{
  "head_dim": 128,
  "vocab_size": 5777,
  "tie_word_embeddings": true,
  "parallel_block": false,
  "batch_tokens": [32768, 65536, 131072]
}
Each number is 128 + 24 x the weight over the matrix's rms, rounded and kept within 0 to 255. Layers, rows and columns count from 0.

# layer 5 attention query, 256x256, rms 0.162, rows 160-170, columns 0-127
[[113  92  76 144 126 135  94 139 182 132 156 116 134 151  69  84 123 140 137 131 129 158 131 142 116  83 114 147 118  90 101 127 143  80 184 112 131 113 136 128 160 140 158  89 126 132 129 149 125 171 181 134 112 115 177 117 125 188 128 119 138 116 157 147 121 102  84 111 149  95 137 128 107 105 150 126 159 117 161 101 135 161 114  77 121 120 145 150 106  71 147 119 120 159 115 128  98 119 123 110 122  93 185 181 158 114 115 153 125 165  88 152 167 175 132 135 127 145  59 124 142 127 121 153 125 145 141 129]
 [105 134 141  86 103 139 118 132 145 140 149  93 160 115 112 115 153 145 152 120 123  96 133 128 142 141 170 106  92 155 130 107 156 112  99  93 132 116 122  97  84 119 166 139 127 111 144 104 113 152 113 108  99 143 121 119 136 128 126 125 129 162 116 104 116 108 110 154 143 126 156 183 146 106 185 142 158 133 164 146  99 141 117  84  96 172 118 121  94 105 199 150 100 166 105 132 130 165 147 151 148 130 125 131 109 152 119 118 164 194 140 162 104 108 160 145  84  97 133 114 133 158 111  99 118 145 116 182]
 [125 137  98 127 159 119 160 121 133 156  86  94 169 143 145 160 145 101 112 159 130 105 125 123 108 106 146 149 138 129 136  84 125 130 152 145 109 143 131 123 164 137 148 115 149 131 129 139 142 156 172  89 131 160 123 116 135 136 130 177 120 148 128 134 128 147 147 118  97 102 117 105 143 157 155 127 143 103  86 121 144 129 126 103 148 139 115 141 173 110 120 105 146 142  85 139 111 140 127 109 107 100 146 114  99 111 147 128 138 140 134 153 110 111 114 142  88 125 161  97 150 141 120 152 137 134 102 147]
 [123 108 114 107 107 118 141 101 131 115 148 165 116 103 171 120 124 169 111 148 119 121 125 112 170 133  97 139 120 104 121 204 125 133 120 101  87 147 117 130 119 131 145 126 163 109 102 152  69 134 127  93 136 106 185  82 126 145 130 172  85 124 124  91 139 110 103 120 120 173 112 160 114 137  88 113 113 132 178 106 134 119 129 141  89 135 128 150 136 101 121 129 121 162 111 127 137  81 151 129 126 110 104 156 142 125 131 119 132 121 123 104 114 139 107 115  95 133  66 137 120 131 153 147 186 152 124 114]
 [ 89 165 163  92 153 134 154 161  99  98 166  99 139  86 136 117 141 163 149 112 114 121 125 138 127 129 135 110 141 112 180 123 123 130 157 117 147  93 110 144 136 137 130 110 108 111 154 117 105 143 138 112 147 105 109 145  91 136 142 118 146 121 143 162  98 172 112 128 117 200 148 142 123  94 162 113 150 144 140 146 106 148 112 121 103 144 154 125  94 132 173 119 103 203 113 121 155 142 147 109 108 112 117 124 152 129 120 131 100 116 129 137 125 133 155 172 112 139 153 121 149 119 123  80 161 126 142 159]
 [131 112 100 123 102 109 148 115 137 119 116 159 116 149 165  93 140 114 118 133 109 136 111 109 114 148 136 108 139 137 121 126 131 164 145 155 127  94 140 133 114 137 109 116 121 161 136 130 140 118  87 146 167 137 121 138 181 133 110 152  95 117 113 158 106 115 172 106 114 165 160 112  98 160 120  88 119 109 102 123 140 129 125 174 142  95 136 144 153 206 134 108 123 136 169 115 137 105 113 143 133 139 148 122 147 118  95 120 135  85 141 117 124 105 158 170 171 117 129 131 100  99  82 111 129 122 139 120]
 [109 159 120 129  90 169 110 127 125 124 150 129 139 107 148 139 115 140 100 154 116 112 111 174 138 105 141  74 146 138 158 111 144 103 128 146 164 161 163 152 156 108 133 130  94 137  76 112  51 165 168 121 121 113 118  92  99 156 138 131 116 112 135 143  93 151 138 113 122 161 116 143 178 120 111 128 130 184 124 145 115  85 149  98  99 121  78 114 137 130 137 173 145  78 119 130 130  92 159 119 108 119 124 144 120 128 145 109 147 126 120 128  99 119 111 136  91 126 131 108  94 129 167 117 174 108 137 158]
 [104 175 123  88 133 110 137 166 129 123 110 152 143 147 146 157 135 128  98 123 141 160 120  88 135 149 130 124 158 141 172 116 108 150 161 152 110  92 164 134 165  61 105 137 128 111 116 144 117  93 150 111  93 116 111 109  96 156 140 133  90  98 112 143 102 164 120 138  79 142 111 130 133 144  76 100 146 149 108 138 156 100 114  88 104 119 137 142 114  75  97  74 139 119 155 127 119 110 158 126 139 151 119  90 122 125 154 157 135  87 134 107 108  97  60 128 114  85 136 106 160 105 134 130 136 134 128 116]
 [111 120 125 150 117  91 119 119 170 102 113 117 140 114  98 128 148 111 154 130 173 122 158 137 103 175 129  85 126 141 172 147 125 161 110 146 146 132  98  99 106  90 122 100 115 107 131 136 148 122 160 112 135 107 132  99 138 136 132  87 137 122 115 160  71 110 146 123 108 119 140 142 123 120 162  86 122 150 112 143 112 153 130 136 155 103  96  95 118 146 153 104 142 130 158 137 117 119 122 130 150  91 140 132 136 146 158 163 137 106  98 163  99 120 114 159 102 126 130  99 120 136 163 161 157 132 147 113]
 [141 114 106 128 147 110 154 108 123 150 115 143 160 128  92 123 132 132 122 113 135 134 120 132 119 135 172 144 137 157 119 109 116 153 130 129 106 115 137  97 135 134 100 153 108 121 125 139 149 122 135 123 121 137  73 155 148  99  87 104 150 132 144 125 133 122 171 135 144 100 107 107 169 156 140  96 122 173 134 156 123 147 158 145 171 133 132 180 141 127 108 125 120 116 165 173 131  96 100 161  95 122  98 118  91 103 111 132 137 144 133 133 157 105 140 136 147 102 117 146  89 117 110 129 130 128 146 151]
 [139 127 129 106 125 136 141 105 126 107 132 118 125 199 104 135 121 122 123 111 130 139 117 127 133 104 162 175 152 114 130 121 111 146 163 113 127 144 162 133 164 102 108 117 135 125 136 171 116 107 111 135 154 175 126 133 147  94 108 162 111 112 133 154 120 124 108 104 130 107 119  98 155 154 125 113 104  99 127 119 131 121 155 129 136 126 109 122 122 123 126 117 140 148 164 112 125 103 143 131 132 156 130 133 129 115 118  88 133 111 142 113 133 124 110 144 154 106 100 113 156 106  89 145  81 119 101 107]]